config = dict(
    n_layer=15,
    d_model=768,
    n_head=6,
    n_kv_head=6,
    head_dim=128,
    d_mlp=2048,
    vocab_size=8192,
    activation='swiglu',
    norm='rmsnorm',
    norm_place='pre',
    norm_eps=1e-05,
    positions='rope',
    rope_base=113000.0,
    rope_fraction=0.5,
    qk_norm=False,
    attn_scale=0.0884,
    bias='none',
    tie_embeddings=False,
    parallel_block=False,
    extras=['gated attention', 'value embeddings', 'value residuals', 'an embedding shortcut', 'learned residual scales', 'skips across layers', 'norms scaled by depth', 'capped logits'],
    init='normal',
    init_std_qkv=0.0192,
    init_std_o=0.0,
    init_std_up=0.0192,
    init_std_down=0.0,
    optimizer='muon_variant',
    lr=0.00736,
    beta1=0.95,
    weight_decay=0.012,
    lr_head=0.00227,
    grad_clip=1.0,
    warmup_steps=200,
    schedule='wsd',
    decay_fraction=1.0,
    decay_shape='linear',
    final_lr_fraction=0.0,
    batch_tokens=[32768, 65536, 98304],
    seq_len=1024,
    doc_mask=False,
    train_tokens=861900000,
    steps=14507,
    dataset='wikipedia_en',
)
Each number is 50 + 12 x the weight over its row's rms, rounded and kept within 0 to 99. Layers, rows and columns count from 0. The size before them is the row's rms in percent of the matrix's.

# gate: layer 11 MLP gate, 2048x768, rms 0.111, rows 1441-1475, columns 192-255
# up: layer 11 MLP up, 2048x768, rms 0.115, rows 1441-1475, columns 192-255
# down: layer 11 MLP down (transposed), 2048x768, rms 0.0678, rows 1441-1475, columns 192-255
gate1441 104:37 39 46 25 54 49 50 52 60 75 48 51 39 74 39 51 41 67 72 54 61 52 47 47 59 50 56 66 33 65 44 48 52 42 47 49 63 40 51 36 70 35 40 48 29 33 41 57 73 43 11 69 43 55 58 48 59 56 65 42 45 64 67 49
up1441 105:61 36 46 42 48 54 42 43 47 58 37 47 54 66 25 39 65 71 45 52 53 45 48 46 44 34 63 32 48 61 33 56 47 08 41 48 70 50 59 53 42 40 51 50 39 41 30 55 64 49 36 43 52 66 42 46 46 73 72 56 55 49 58 83
down1441 105:64 42 46 43 50 43 42 44 61 70 59 39 41 39 53 20 46 51 46 38 39 44 49 42 48 70 62 30 60 61 47 56 51 21 31 45 43 61 45 40 33 60 48 41 65 67 53 49 37 39 39 49 50 52 31 45 52 61 54 62 35 61 57 57
gate1442 105:52 60 43 47 57 71 32 48 38 68 54 63 38 38 46 63 46 29 57 54 46 43 47 50 48 41 31 66 34 71 65 56 38 38 52 45 58 33 18 52 50 62 64 23 52 46 47 44 60 65 65 42 70 53 30 59 40 35 63 47 61 59 40 63
up1442 101:59 59 63 40 77 31 42 56 49 48 41 46 41 47 64 75 43 51 72 69 47 54 39 27 63 32 61 28 60 48 53 50 39 70 39 40 56 54 27 34 36 37 48 65 45 46 47 61 53 51 27 44 70 33 60 45 58 69 44 39 36 35 62 43
down1442 100:44 47 44 52 43 45 34 43 58 31 36 48 39 78 26 44 71 51 74 46 47 34 42 56 61 48 59 51 85 26 45 67 51 80 55 40 65 54 51 54 45 46 40 54 55 40 72 66 32 53 44 56 60 48 45 26 53 64 58 61 31 56 57 44
gate1443 100:61 51 52 55 51 46 40 37 33 44 31 26 67 41 35 66 37 52 60 58 35 34 59 55 43 38 32 21 37 50 43 40 51 57 45 29 48 53 50 65 53 63 47 57 57 62 60 70 71 42 51 43 70 58 28 57 29 71 53 68 45 52 40 49
up1443 100:42 57 35 50 59 49 80 47 43 46 50 50 35 39 51 64 54 58 47 27 39 43 34 54 62 49 57 58 54 64 37 47 44 38 58 50 34 48 55 43 52 64 59 58 29 53 38 39 40 48 63 45 34 53 43 57 62 49 50 21 31 48 60 47
down1443 101:44 69 44 49 62 44 44 66 59 43 47 35 46 63 39 56 52 53 36 32 43 24 46 65 62 53 58 31 55 35 49 10 32 49 44 40 58 33 69 53 26 40 37 54 40 55 42 40 43 53 55 58 43 58 54 45 41 55 38 59 62 45 22 43
gate1444 098:72 37 41 44 81 62 54 40 38 48 32 51 19 34 45 37 40 53 35 42 48 74 39 51 50 37 63 20 68 69 46 45 56 60 54 09 51 49 65 26 54 15 57 60 65 36 79 52 44 41 47 53 39 51 37 29 44 39 57 55 60 60 48 71
up1444 101:53 45 39 52 35 34 57 47 45 66 46 30 45 65 39 44 52 43 60 53 72 35 38 60 47 45 56 40 46 51 48 43 68 56 59 45 60 48 71 44 64 45 65 34 43 54 61 64 62 29 56 58 58 59 62 48 43 66 42 50 32 62 54 52
down1444 099:49 46 47 48 67 57 72 35 59 30 36 32 37 67 30 48 44 38 39 53 51 48 43 53 64 31 54 50 41 69 42 47 53 40 47 82 48 50 83 40 66 20 44 39 31 44 48 60 47 60 55 47 52 52 55 49 31 40 38 34 48 54 60 50
gate1445 103:43 52 54 56 53 51 50 42 46 49 56 57 42 52 66 45 71 32 34 59 60 39 43 52 65 68 65 33 36 55 36 53 59 38 32 37 50 36 69 53 74 61 57 48 60 78 47 26 64 49 53 53 48 67 48 45 61 50 47 37 10 56 46 63
up1445 101:84 45 36 41 60 44 46 61 49 41 55 61 46 42 63 34 45 61 73 68 65 41 38 45 38 53 50 56 41 49 53 60 22 48 75 42 26 83 38 69 43 77 55 52 51 46 34 64 44 59 48 57 52 52 69 51 60 31 46 33 59 56 63 29
down1445 101:34 36 62 38 44 40 51 38 49 48 60 44 54 40 56 52 62 48 54 55 57 61 38 52 43 44 62 35 52 28 36 55 43 47 49 51 50 63 41 41 45 52 35 61 56 46 59 46 65 52 45 40 57 69 29 55 79 40 31 55 18 30 45 43
gate1446 099:71 60 27 56 55 69 58 61 47 29 56 49 36 44 64 71 47 38 59 40 54 60 57 45 57 51 52 19 46 52 45 53 53 61 58 63 63 68 53 53 52 39 46 51 36 56 48 34 64 56 67 68 59 57 61 46 40 44 42 55 15 76 28 38
up1446 097:55 38 53 52 50 71 40 44 43 40 47 57 54 47 66 54 41 57 36 49 71 30 37 71 47 45 48 65 35 52 44 43 51 46 43 42 59 36 53 58 48 60 40 48 53 47 49 38 40 52 41 54 43 50 56 61 54 75 67 56 57 54 60 34
down1446 098:65 52 25 46 75 40 42 54 55 44 50 37 37 47 51 43 50 60 64 47 62 44 54 57 54 49 46 57 40 39 46 52 54 60 45 81 39 50 49 48 36 42 32 41 48 62 40 58 58 38 68 52 53 70 43 36 61 57 50 23 33 50 32 42
gate1447 098:65 53 27 37 34 51 49 37 63 48 71 60 57 51 43 58 71 35 36 56 37 27 74 55 44 56 40 36 43 53 40 66 52 61 35 61 41 73 50 61 48 63 46 61 21 67 47 54 23 28 36 79 64 80 55 37 60 47 51 50 47 71 64 68
up1447 096:51 44 64 53 69 50 69 60 31 58 55 40 53 47 34 51 64 29 52 69 37 44 51 62 45 53 47 48 38 44 30 64 48 51 52 47 38 38 52 29 48 62 46 62 59 61 55 60 59 35 28 71 49 39 53 62 54 44 42 60 49 46 56 39
down1447 098:69 52 43 65 63 59 68 19 59 57 73 43 52 56 60 66 30 63 26 46 41 33 41 49 50 56 52 62 51 63 53 34 31 44 64 56 53 44 39 19 55 41 66 47 49 71 58 41 48 50 39 32 65 40 54 63 61 57 53 70 69 44 45 46
gate1448 098:33 44 41 57 40 54 44 32 47 56 49 46 68 58 41 59 50 55 53 66 62 78 50 34 75 35 59 50 59 51 51 40 65 30 52 70 33 24 51 28 40 35 59 45 49 42 51 46 53 47 65 59 38 44 55 38 48 51 51 31 51 38 43 40
up1448 099:34 83 44 68 58 47 59 37 34 38 47 60 54 56 53 48 60 65 60 50 44 52 48 51 63 41 50 39 44 48 54 61 30 59 53 49 54 49 54 30 46 39 66 45 45 57 61 46 30 47 34 55 27 49 62 62 70 32 45 57 54 62 34 50
down1448 101:53 47 48 38 38 49 39 58 51 59 47 47 59 45 32 68 42 60 54 45 49 61 58 48 59 34 68 27 52 42 31 41 22 57 45 46 59 24 50 56 31 64 41 34 55 58 39 58 52 42 51 32 56 57 53 42 42 59 46 60 42 53 61 36
gate1449 098:56 47 37 46 62 57 69 58 67 53 59 54 74 47 65 40 43 45 65 36 39 50 51 56 55 60 43 63 42 55 44 38 67 58 50 57 58 59 48 23 34 58 63 53 29 37 49 57 26 24 55 65 46 63 67 72 55 44 46 61 61 45 49 50
up1449 098:53 53 57 59 53 79 45 54 52 53 65 62 62 60 58 45 51 58 68 46 55 54 58 65 64 58 36 42 51 53 40 66 41 62 84 69 36 53 36 50 46 48 32 48 44 32 38 56 21 39 52 54 47 46 33 67 57 56 41 55 63 59 41 46
down1449 098:37 43 52 62 44 58 67 56 29 56 50 55 47 50 50 44 47 60 69 36 64 54 65 49 56 56 37 48 42 46 35 57 75 49 43 76 64 60 42 72 48 67 30 51 42 70 42 56 54 61 59 61 56 69 48 64 50 54 55 59 52 27 63 83
gate1450 099:58 46 68 57 60 65 45 39 73 56 41 57 53 39 56 39 65 36 53 34 49 67 41 26 52 35 39 73 54 49 47 48 39 50 54 23 41 41 65 45 64 40 46 26 51 66 48 47 61 60 30 44 71 63 48 27 46 24 75 51 54 44 54 77
up1450 100:23 44 75 47 31 39 47 49 55 57 50 41 58 41 25 53 53 31 57 43 42 56 48 66 48 72 61 40 41 18 54 48 41 32 47 43 60 52 55 50 36 30 51 57 30 45 62 43 68 49 48 56 34 55 51 51 42 54 43 68 44 47 40 42
down1450 098:47 35 34 53 40 45 56 62 57 61 43 34 55 52 66 61 66 34 55 32 32 55 74 51 35 46 25 49 20 49 59 57 69 77 29 44 53 49 52 35 54 52 25 53 65 49 60 65 42 41 81 49 29 49 56 60 48 60 31 63 56 61 37 55
gate1451 098:51 46 65 37 51 49 41 74 38 40 42 54 61 52 53 53 51 48 42 65 47 50 58 59 54 23 57 42 63 43 59 65 37 43 51 46 62 43 42 57 44 52 41 58 51 26 63 47 20 37 29 76 55 62 55 65 49 75 37 58 58 49 35 67
up1451 099:38 55 46 23 38 67 54 50 42 58 78 62 45 51 48 56 43 59 52 22 45 43 43 40 66 54 65 61 51 58 27 58 37 48 51 45 40 57 65 57 54 57 48 36 58 55 47 66 38 58 51 64 50 48 53 51 50 47 44 37 44 10 51 43
down1451 097:51 65 47 72 49 67 50 27 54 60 38 36 50 43 44 56 60 34 46 53 42 33 52 40 41 64 44 76 32 61 49 21 60 46 51 54 43 53 37 59 36 50 70 58 54 42 36 43 42 47 52 32 51 47 58 56 56 36 58 43 51 51 54 45
gate1452 102:56 30 65 36 20 49 35 55 56 64 51 59 57 35 67 41 55 66 22 54 43 44 54 50 41 43 34 53 52 56 48 26 36 49 60 56 85 44 47 46 48 30 58 35 82 49 46 34 61 62 54 24 54 59 31 59 40 67 64 55 33 67 41 47
up1452 096:44 67 58 62 62 59 62 32 61 39 55 57 58 51 64 66 61 43 43 57 55 43 55 44 59 56 53 43 50 52 30 55 68 44 50 71 54 66 30 47 57 55 50 54 42 41 57 53 46 59 38 48 49 73 65 69 48 66 67 57 37 32 50 59
down1452 095:23 57 36 41 66 44 55 63 41 55 29 73 36 54 60 52 39 56 39 62 69 33 49 52 25 57 50 41 60 68 62 67 39 31 48 33 43 48 63 60 59 15 41 43 87 51 55 36 63 53 49 52 48 54 55 46 39 33 65 28 66 65 45 66
gate1453 098:46 69 37 68 88 48 47 53 26 39 48 37 43 37 38 64 54 35 60 65 34 64 55 15 51 50 49 43 56 67 60 74 67 56 40 50 53 69 43 42 45 51 63 57 44 34 26 36 49 72 59 69 37 59 59 37 55 35 42 48 64 54 53 58
up1453 101:44 43 38 68 38 34 55 58 72 71 54 40 63 71 54 75 68 51 47 43 58 59 62 78 44 53 44 59 65 70 47 45 41 50 65 50 46 45 52 57 64 41 35 42 36 78 67 53 51 49 36 66 38 42 44 69 80 54 60 48 69 38 63 58
down1453 101:48 48 41 53 44 64 45 52 61 63 54 56 33 61 30 42 50 61 42 46 44 59 46 46 39 52 36 41 38 39 67 37 66 53 41 53 55 39 60 62 29 43 42 50 45 75 45 58 72 41 52 65 42 70 51 52 54 26 33 58 52 31 28 59
gate1454 104:30 60 47 45 48 60 53 49 52 61 43 42 52 39 66 66 52 35 10 61 46 41 55 45 45 73 57 66 51 60 45 52 62 70 73 42 30 35 53 49 59 36 20 47 47 40 50 44 55 55 40 47 44 76 76 50 29 69 42 66 42 46 46 39
up1454 099:51 49 57 45 33 48 59 64 58 37 75 59 61 63 43 49 42 49 50 60 45 43 63 34 40 29 53 58 50 58 40 50 60 43 77 62 60 40 48 69 28 52 76 51 41 63 53 42 42 60 47 36 51 43 35 65 64 40 65 51 51 55 67 52
down1454 101:67 47 33 36 44 59 53 66 53 48 73 37 57 62 61 57 59 52 42 30 50 73 60 49 39 29 77 47 44 59 53 59 46 55 41 47 35 55 51 48 46 61 53 56 24 35 40 48 32 86 50 40 49 55 53 64 63 47 37 55 27 41 78 55
gate1455 103:64 38 62 62 51 30 54 55 59 48 48 65 45 60 55 63 37 57 61 49 50 67 58 27 44 54 68 27 60 81 62 53 38 53 52 59 58 37 59 28 52 33 48 43 65 40 42 49 33 53 66 55 51 39 62 52 43 39 50 58 45 36 64 75
up1455 100:55 43 41 32 42 66 56 61 42 51 63 51 32 62 27 43 62 39 45 50 61 61 67 53 63 17 49 70 51 41 18 48 66 73 60 61 53 57 37 52 52 50 34 28 51 48 50 41 48 41 31 58 51 54 44 62 61 69 42 38 36 67 30 44
down1455 104:54 71 55 46 63 57 60 55 38 40 22 57 56 57 36 68 48 59 45 46 57 88 53 53 67 32 53 45 61 53 75 32 49 38 48 16 49 79 41 34 49 35 41 51 42 41 42 42 49 43 67 49 36 70 45 53 51 56 45 53 42 33 64 55
gate1456 101:63 43 53 48 66 37 40 57 40 41 49 57 41 33 27 55 69 26 57 68 53 55 55 48 56 22 53 52 35 79 28 54 26 49 54 40 49 58 60 43 57 44 51 47 47 47 48 46 45 31 60 71 49 58 55 53 49 54 42 67 47 58 65 50
up1456 099:73 72 56 49 53 40 50 45 47 32 64 66 69 53 55 73 47 59 35 65 42 58 31 43 61 57 32 44 43 22 47 62 64 45 63 48 52 57 54 53 54 47 59 49 49 68 60 63 36 60 42 61 22 39 64 38 33 41 57 51 80 84 46 39
down1456 100:65 55 84 61 38 43 45 55 44 46 40 48 47 48 59 50 61 68 57 54 60 48 31 44 22 59 49 24 62 48 38 41 50 76 62 52 37 71 57 59 28 34 34 47 49 41 33 65 50 61 44 48 33 39 53 50 41 37 70 48 69 40 46 52
gate1457 103:53 29 53 50 57 71 49 34 57 57 68 47 44 32 63 50 50 52 54 47 61 52 35 48 60 68 45 57 29 58 52 45 53 52 63 42 69 54 50 34 80 62 49 54 43 23 40 43 36 54 51 55 29 34 32 68 22 30 46 38 53 43 52 49
up1457 103:26 33 73 71 60 52 44 47 52 29 53 46 50 56 43 45 52 53 26 52 57 57 61 60 35 20 39 54 39 49 45 52 51 54 66 48 44 41 40 59 41 33 33 63 35 50 32 58 46 39 50 42 49 40 44 59 77 61 58 46 57 66 66 55
down1457 102:27 60 53 40 72 45 65 25 38 48 32 33 48 51 67 52 39 67 59 52 58 56 67 64 32 56 83 55 41 67 60 54 51 59 62 60 60 57 42 53 37 49 56 50 50 50 45 68 47 66 48 41 47 50 58 31 28 40 65 27 51 48 63 33
gate1458 102:53 68 28 48 38 51 53 34 61 60 52 64 54 65 60 37 65 51 51 41 52 47 71 51 60 57 45 42 68 36 52 51 39 53 71 45 55 67 47 53 63 31 39 36 45 49 42 56 37 74 50 57 11 47 42 49 53 58 51 53 48 39 51 48
up1458 099:36 46 44 35 69 71 60 69 43 49 45 39 60 37 70 46 46 54 37 43 44 72 44 37 62 27 40 54 48 59 55 48 53 36 38 59 36 53 49 49 43 72 41 54 49 42 50 54 51 42 54 22 74 44 50 44 65 56 44 51 43 72 72 53
down1458 101:47 40 40 30 54 60 35 60 57 58 71 54 51 54 53 82 54 78 45 17 54 59 55 33 52 51 43 66 38 44 32 61 53 45 58 53 34 52 45 26 42 62 59 29 70 52 52 65 55 60 54 64 63 44 76 65 40 62 32 68 65 50 47 41
gate1459 094:62 62 62 63 43 27 49 46 47 54 48 56 40 48 42 46 58 38 32 67 43 56 45 62 59 47 65 47 37 57 68 39 65 35 37 51 62 54 53 67 41 49 68 57 44 72 40 71 58 59 63 47 63 36 49 44 26 58 34 46 35 50 59 46
up1459 090:56 40 57 47 60 58 69 45 43 54 21 52 57 51 33 60 47 47 50 54 52 51 34 56 71 68 54 71 56 61 27 57 34 57 44 37 27 77 48 43 45 56 38 64 52 44 26 38 75 52 44 59 50 37 34 65 59 54 55 49 47 32 57 57
down1459 091:41 35 54 35 53 42 38 49 53 58 32 52 56 43 53 46 52 63 45 54 36 37 47 76 33 52 47 34 65 70 80 53 58 47 41 43 46 33 64 55 57 34 34 45 43 55 50 57 52 52 23 65 51 48 52 32 53 69 40 48 33 57 48 51
gate1460 097:48 57 39 39 33 59 60 74 51 62 58 38 63 58 31 59 55 37 47 45 39 40 55 47 43 48 56 55 28 50 63 53 57 63 38 62 53 47 56 56 57 43 50 53 40 64 51 43 57 46 66 77 37 49 51 59 57 51 81 49 30 44 44 60
up1460 099:55 89 61 28 58 57 55 48 50 64 65 42 72 41 60 43 34 73 51 67 52 39 75 65 63 51 57 34 10 68 44 34 68 48 52 59 57 58 65 32 56 54 48 72 61 61 60 35 58 58 50 66 49 51 34 27 45 60 45 61 52 40 56 69
down1460 101:43 44 50 35 61 55 67 55 27 53 45 69 57 66 50 38 29 40 67 50 43 35 74 46 64 50 41 57 72 64 50 40 59 55 66 34 42 39 43 34 55 36 29 65 47 35 33 40 47 62 56 25 71 68 57 53 49 66 47 35 41 39 27 39
gate1461 101:51 68 60 31 59 51 50 53 98 54 45 50 68 71 75 50 57 34 46 47 44 47 50 26 48 46 60 55 47 56 50 42 53 55 62 35 78 53 57 48 49 59 45 27 48 51 37 40 60 41 57 23 55 26 61 44 27 29 60 26 45 39 64 57
up1461 101:58 55 62 71 62 39 36 26 50 36 58 48 54 36 15 49 57 75 50 52 38 36 32 54 45 55 32 51 22 50 56 61 63 42 65 49 46 36 47 31 35 57 50 65 40 35 27 39 49 55 55 53 44 67 29 43 50 57 63 33 59 33 51 44
down1461 101:59 58 65 47 53 29 43 69 58 73 70 82 41 43 40 62 60 44 36 33 49 49 78 63 63 42 40 35 80 50 39 36 54 25 61 41 41 67 41 39 46 49 40 39 55 55 55 45 64 45 35 59 36 56 46 54 52 48 47 48 50 40 34 60
gate1462 100:59 48 63 63 48 38 48 42 39 48 66 34 37 60 46 34 57 37 52 61 61 40 73 73 44 36 37 46 71 57 49 57 82 45 84 46 35 49 61 54 65 52 59 49 63 54 50 45 38 47 22 37 46 35 37 41 51 54 63 59 41 62 55 57
up1462 101:63 42 42 59 66 41 58 54 52 26 52 58 49 67 44 43 31 72 38 40 40 49 61 33 39 50 49 51 57 51 44 55 64 69 66 33 58 58 52 54 54 57 54 40 51 55 36 55 63 42 53 45 63 34 37 67 38 52 58 54 64 61 61 41
down1462 098:41 47 52 66 41 24 54 38 45 55 58 50 40 65 40 29 53 60 53 46 44 65 45 45 49 38 49 68 67 55 63 39 44 52 53 54 41 50 50 43 47 37 52 47 51 50 65 49 48 60 31 22 38 56 47 51 47 38 34 52 40 45 46 42
gate1463 102:67 56 39 58 64 33 46 36 53 48 69 50 67 40 44 69 65 55 63 53 45 41 44 51 47 43 48 40 41 69 44 65 51 42 23 39 62 40 76 53 75 36 51 46 50 43 40 61 25 48 46 50 37 46 50 63 54 52 50 27 38 38 51 53
up1463 100:28 53 48 65 46 43 34 65 62 58 51 38 38 31 40 63 52 36 40 46 57 57 48 44 52 33 34 49 48 35 77 54 32 34 75 38 23 65 49 62 26 54 54 69 51 70 58 45 39 48 55 50 49 28 61 52 43 71 32 46 57 56 53 53
down1463 100:46 52 56 66 46 37 52 55 48 50 50 40 34 57 29 59 75 35 38 51 49 47 72 71 39 44 40 22 34 39 39 40 58 46 58 62 38 47 63 48 36 40 33 65 63 40 61 47 53 23 58 49 54 42 52 52 44 36 57 37 42 66 56 44
gate1464 102:41 39 23 48 58 60 55 38 58 80 45 51 52 41 51 40 56 55 41 61 63 57 69 39 57 42 62 58 64 41 56 48 59 32 33 57 33 50 54 67 49 51 36 64 30 63 53 47 36 49 50 53 42 62 49 35 43 43 37 69 22 48 58 65
up1464 097:58 51 78 43 50 35 33 65 63 40 58 47 41 48 44 49 63 57 51 57 28 50 23 50 43 69 41 40 39 58 51 65 57 49 49 53 77 59 59 52 52 39 55 35 50 46 44 35 65 56 40 47 53 22 40 77 64 62 49 52 65 57 52 46
down1464 097:42 66 38 65 27 50 56 51 38 54 65 29 33 30 54 59 55 36 40 68 45 38 48 39 42 55 76 65 69 34 58 53 55 49 40 40 56 50 48 51 68 32 39 54 37 82 46 56 55 49 40 56 58 39 58 66 52 30 63 42 46 52 58 62
gate1465 103:43 40 45 42 50 44 64 33 39 63 73 54 43 38 45 38 43 40 47 49 41 34 25 63 39 17 68 32 26 61 52 49 60 56 36 57 49 36 35 50 61 60 29 49 47 43 46 28 43 48 43 65 58 56 32 60 48 39 24 40 27 63 43 39
up1465 103:26 62 60 52 66 72 30 45 28 48 61 61 65 42 51 78 59 62 45 59 52 48 49 53 73 68 52 54 48 49 55 70 99 35 64 37 52 66 49 53 68 58 40 36 47 30 46 89 46 73 57 46 48 47 56 61 62 65 89 48 35 57 67 57
down1465 101:32 51 46 67 33 55 51 44 59 54 32 57 48 44 41 53 50 68 39 44 61 56 65 60 55 45 29 59 53 42 50 34 41 43 66 82 73 60 37 76 46 39 58 34 27 28 60 44 17 53 52 36 65 38 32 71 50 36 56 42 53 60 58 51
gate1466 102:64 45 32 49 49 61 72 51 58 39 57 48 45 44 62 47 55 51 49 59 45 56 43 40 49 59 54 58 48 48 63 80 46 47 49 41 49 63 53 52 46 47 50 55 33 33 50 72 78 78 42 62 38 26 68 38 68 40 63 66 47 39 40 55
up1466 101:51 32 63 40 44 34 46 61 47 56 42 44 41 79 57 53 45 39 44 41 35 60 45 65 64 57 42 53 46 57 52 58 50 44 71 53 40 51 53 46 56 52 43 55 37 43 36 60 36 37 63 70 39 50 43 37 47 67 44 58 53 50 50 39
down1466 101:33 57 54 54 66 43 46 43 36 62 30 44 42 77 37 51 57 54 51 40 57 52 44 47 41 39 46 53 44 52 41 28 24 66 38 49 55 54 61 46 50 48 60 54 49 48 52 37 34 41 77 46 48 60 60 59 50 44 84 67 55 58 52 40
gate1467 100:41 79 43 72 65 64 64 57 49 55 39 73 48 37 51 52 43 56 31 20 72 54 48 44 73 38 47 50 53 61 72 67 57 57 77 50 55 50 48 38 63 36 47 57 54 53 47 52 55 42 52 59 42 45 37 64 64 34 44 57 36 30 64 32
up1467 102:52 60 60 27 45 50 48 67 24 63 70 35 49 63 40 37 61 43 64 65 53 42 62 58 62 63 60 57 69 12 36 42 31 59 49 41 38 04 33 49 44 61 28 39 69 43 47 64 59 55 70 53 68 35 65 39 53 58 56 56 54 73 37 38
down1467 102:53 72 47 57 49 51 34 62 48 53 48 36 36 33 49 57 48 37 60 40 50 56 58 53 26 21 15 45 43 52 55 29 38 54 23 42 45 63 45 54 36 50 48 40 45 49 60 55 56 58 18 31 42 14 44 48 57 51 70 38 56 48 58 58
gate1468 101:34 39 39 51 42 39 75 52 43 51 47 48 33 55 47 44 58 54 41 24 51 40 51 58 62 29 50 61 43 44 78 33 35 53 57 59 63 41 36 87 62 48 50 54 50 28 55 28 39 71 48 59 41 36 62 63 57 60 58 60 38 48 45 55
up1468 095:49 61 55 28 39 50 54 59 33 42 20 34 59 58 43 67 47 47 69 57 42 50 64 59 52 59 70 50 57 60 52 23 54 58 37 54 57 60 46 34 57 47 61 55 46 67 41 30 55 32 46 24 71 44 27 35 65 50 67 53 56 59 39 60
down1468 101:48 54 71 38 40 67 72 34 62 37 58 34 73 27 44 67 42 56 67 58 36 49 47 45 36 42 51 72 71 52 47 53 30 58 32 61 45 20 38 73 34 81 42 49 10 62 50 41 47 64 45 46 43 57 51 45 36 35 41 43 63 56 60 35
gate1469 099:53 39 57 63 56 68 40 73 43 50 58 52 51 50 48 63 28 83 60 56 36 46 63 53 41 56 38 54 26 42 34 54 37 64 45 42 43 45 39 57 58 47 31 52 80 53 38 54 61 63 34 39 54 55 72 62 34 45 62 51 50 37 36 54
up1469 100:53 48 36 52 31 58 43 34 41 69 74 51 71 50 72 53 75 44 59 66 47 48 56 65 38 33 49 40 29 44 36 19 58 49 63 64 44 67 57 47 54 61 71 68 54 52 45 56 27 44 50 69 49 61 64 61 36 33 39 61 40 54 30 43
down1469 101:62 58 37 55 28 38 31 63 64 54 59 40 48 58 36 69 41 48 50 40 70 52 35 59 39 45 63 62 56 51 44 53 57 49 43 51 52 65 36 34 42 49 44 64 53 28 36 54 39 53 51 33 62 44 62 26 26 62 36 44 36 47 50 52
gate1470 098:53 27 42 52 43 45 44 55 35 51 44 56 52 42 48 44 34 42 39 35 56 60 56 40 58 47 48 40 47 46 47 44 59 47 61 67 48 42 45 50 36 51 57 57 36 37 31 57 55 22 67 63 53 66 49 52 54 66 24 47 63 22 55 24
up1470 100:54 76 54 59 46 57 40 57 54 31 54 59 35 38 42 40 39 51 46 57 56 24 59 38 32 48 38 59 36 62 67 48 55 68 45 44 52 18 42 52 69 73 38 59 47 49 59 47 33 57 51 45 27 46 28 76 38 62 45 48 68 48 47 60
down1470 101:48 48 55 63 62 55 45 45 36 46 85 54 60 53 67 44 38 41 59 46 49 57 46 50 63 46 53 42 53 51 68 54 39 56 69 48 71 45 49 49 47 58 42 44 52 28 40 49 64 40 39 66 61 60 65 48 49 31 67 45 40 59 45 54
gate1471 098:78 46 65 31 47 58 65 42 60 41 47 53 48 58 23 52 46 50 55 60 43 45 44 52 24 47 52 72 42 32 31 48 76 64 33 35 60 55 32 42 66 74 64 59 54 47 42 79 45 79 35 47 55 66 51 84 58 44 59 74 55 30 63 32
up1471 101:42 58 51 47 52 51 46 65 29 47 36 60 52 51 31 28 40 42 47 51 45 68 51 40 59 44 50 67 56 26 35 63 53 55 39 59 67 63 65 42 71 51 55 48 47 59 73 60 33 37 42 39 48 37 31 50 50 65 45 58 64 23 42 49
down1471 097:50 72 60 48 49 50 31 36 50 59 71 55 45 56 29 60 37 40 52 67 58 35 64 50 46 71 41 29 43 55 47 60 58 63 56 39 56 09 69 47 53 34 39 41 28 59 63 29 47 46 28 44 37 42 56 54 36 47 62 56 71 55 34 54
gate1472 098:45 50 54 50 71 68 58 41 54 55 33 62 54 54 58 29 44 50 48 38 64 38 49 52 54 83 65 75 43 49 54 50 62 25 29 49 51 50 39 33 62 42 58 30 40 68 31 47 50 59 53 68 46 32 40 67 49 48 55 55 51 57 32 45
up1472 099:37 49 51 33 45 58 46 74 63 57 50 65 30 56 45 59 55 49 55 50 31 36 41 56 42 49 47 62 30 35 37 64 64 32 38 59 42 39 52 34 63 33 53 47 59 59 44 24 54 45 53 69 56 42 44 51 46 69 49 46 54 48 41 44
down1472 100:61 50 45 58 35 39 52 52 46 44 56 54 65 59 55 42 47 33 59 46 35 32 55 53 82 36 69 63 30 58 27 56 55 45 53 32 50 57 57 19 58 39 46 71 50 40 55 63 63 49 40 82 39 51 44 60 71 56 42 37 56 54 59 52
gate1473 104:46 47 30 48 55 51 60 36 26 51 52 61 52 50 56 40 58 40 54 61 40 68 37 43 43 58 38 39 42 42 79 42 57 57 41 17 68 54 52 59 40 34 60 47 33 65 45 54 57 36 47 50 56 40 50 63 60 51 52 50 69 36 47 42
up1473 101:47 41 45 44 56 47 58 64 28 46 59 41 45 38 53 65 58 26 37 44 37 46 41 48 62 69 40 61 74 61 53 43 34 68 50 55 55 67 49 48 67 75 52 76 55 45 54 33 63 66 52 50 42 56 45 59 36 48 46 59 60 69 17 72
down1473 103:54 51 59 72 32 56 67 53 46 43 52 67 66 56 54 26 63 40 60 45 65 36 43 62 44 74 65 68 34 46 27 30 53 34 61 58 47 35 42 69 48 63 46 33 50 52 43 58 64 42 31 45 52 59 66 51 45 41 44 41 58 81 62 64
gate1474 101:44 51 37 48 52 40 63 71 43 57 49 52 46 47 37 36 55 61 79 55 39 44 45 57 34 61 64 34 41 55 58 49 52 63 43 77 34 38 34 47 69 48 59 32 37 51 66 44 39 26 60 37 84 59 38 67 55 38 57 18 73 56 56 55
up1474 100:57 70 48 63 49 32 75 57 66 40 50 47 52 52 48 73 62 61 47 50 37 25 38 61 33 41 66 60 42 65 58 44 62 48 59 59 35 45 41 61 23 41 46 52 52 40 61 51 67 65 48 46 40 52 51 45 52 43 57 44 52 52 66 40
down1474 099:69 56 64 38 60 59 64 39 59 26 45 58 49 70 47 57 59 21 56 46 54 47 57 43 54 73 65 44 46 47 65 45 28 52 58 50 35 41 57 43 76 51 48 35 50 42 43 68 67 62 28 44 49 28 45 54 50 55 65 30 64 58 57 45
gate1475 098:75 44 44 57 46 41 59 31 62 30 39 46 56 38 59 54 49 62 47 41 45 36 50 67 44 48 58 44 36 58 44 74 45 53 61 66 48 53 63 48 39 52 53 48 61 35 58 59 68 43 54 61 66 43 60 40 54 43 70 50 36 43 56 58
up1475 096:78 70 62 49 45 29 37 37 64 38 33 66 25 45 55 44 67 38 37 69 70 58 25 60 47 57 58 25 32 51 69 53 20 53 41 44 26 65 44 34 46 27 40 39 53 35 61 33 30 55 59 33 36 42 40 62 53 54 67 51 66 54 44 23
down1475 100:48 46 42 54 50 47 38 49 33 48 63 41 58 56 54 56 54 17 51 64 39 61 41 45 21 45 29 55 38 67 51 34 41 48 44 62 54 85 27 60 54 48 60 46 59 55 47 55 50 52 43 53 63 52 38 62 37 44 39 62 49 58 53 63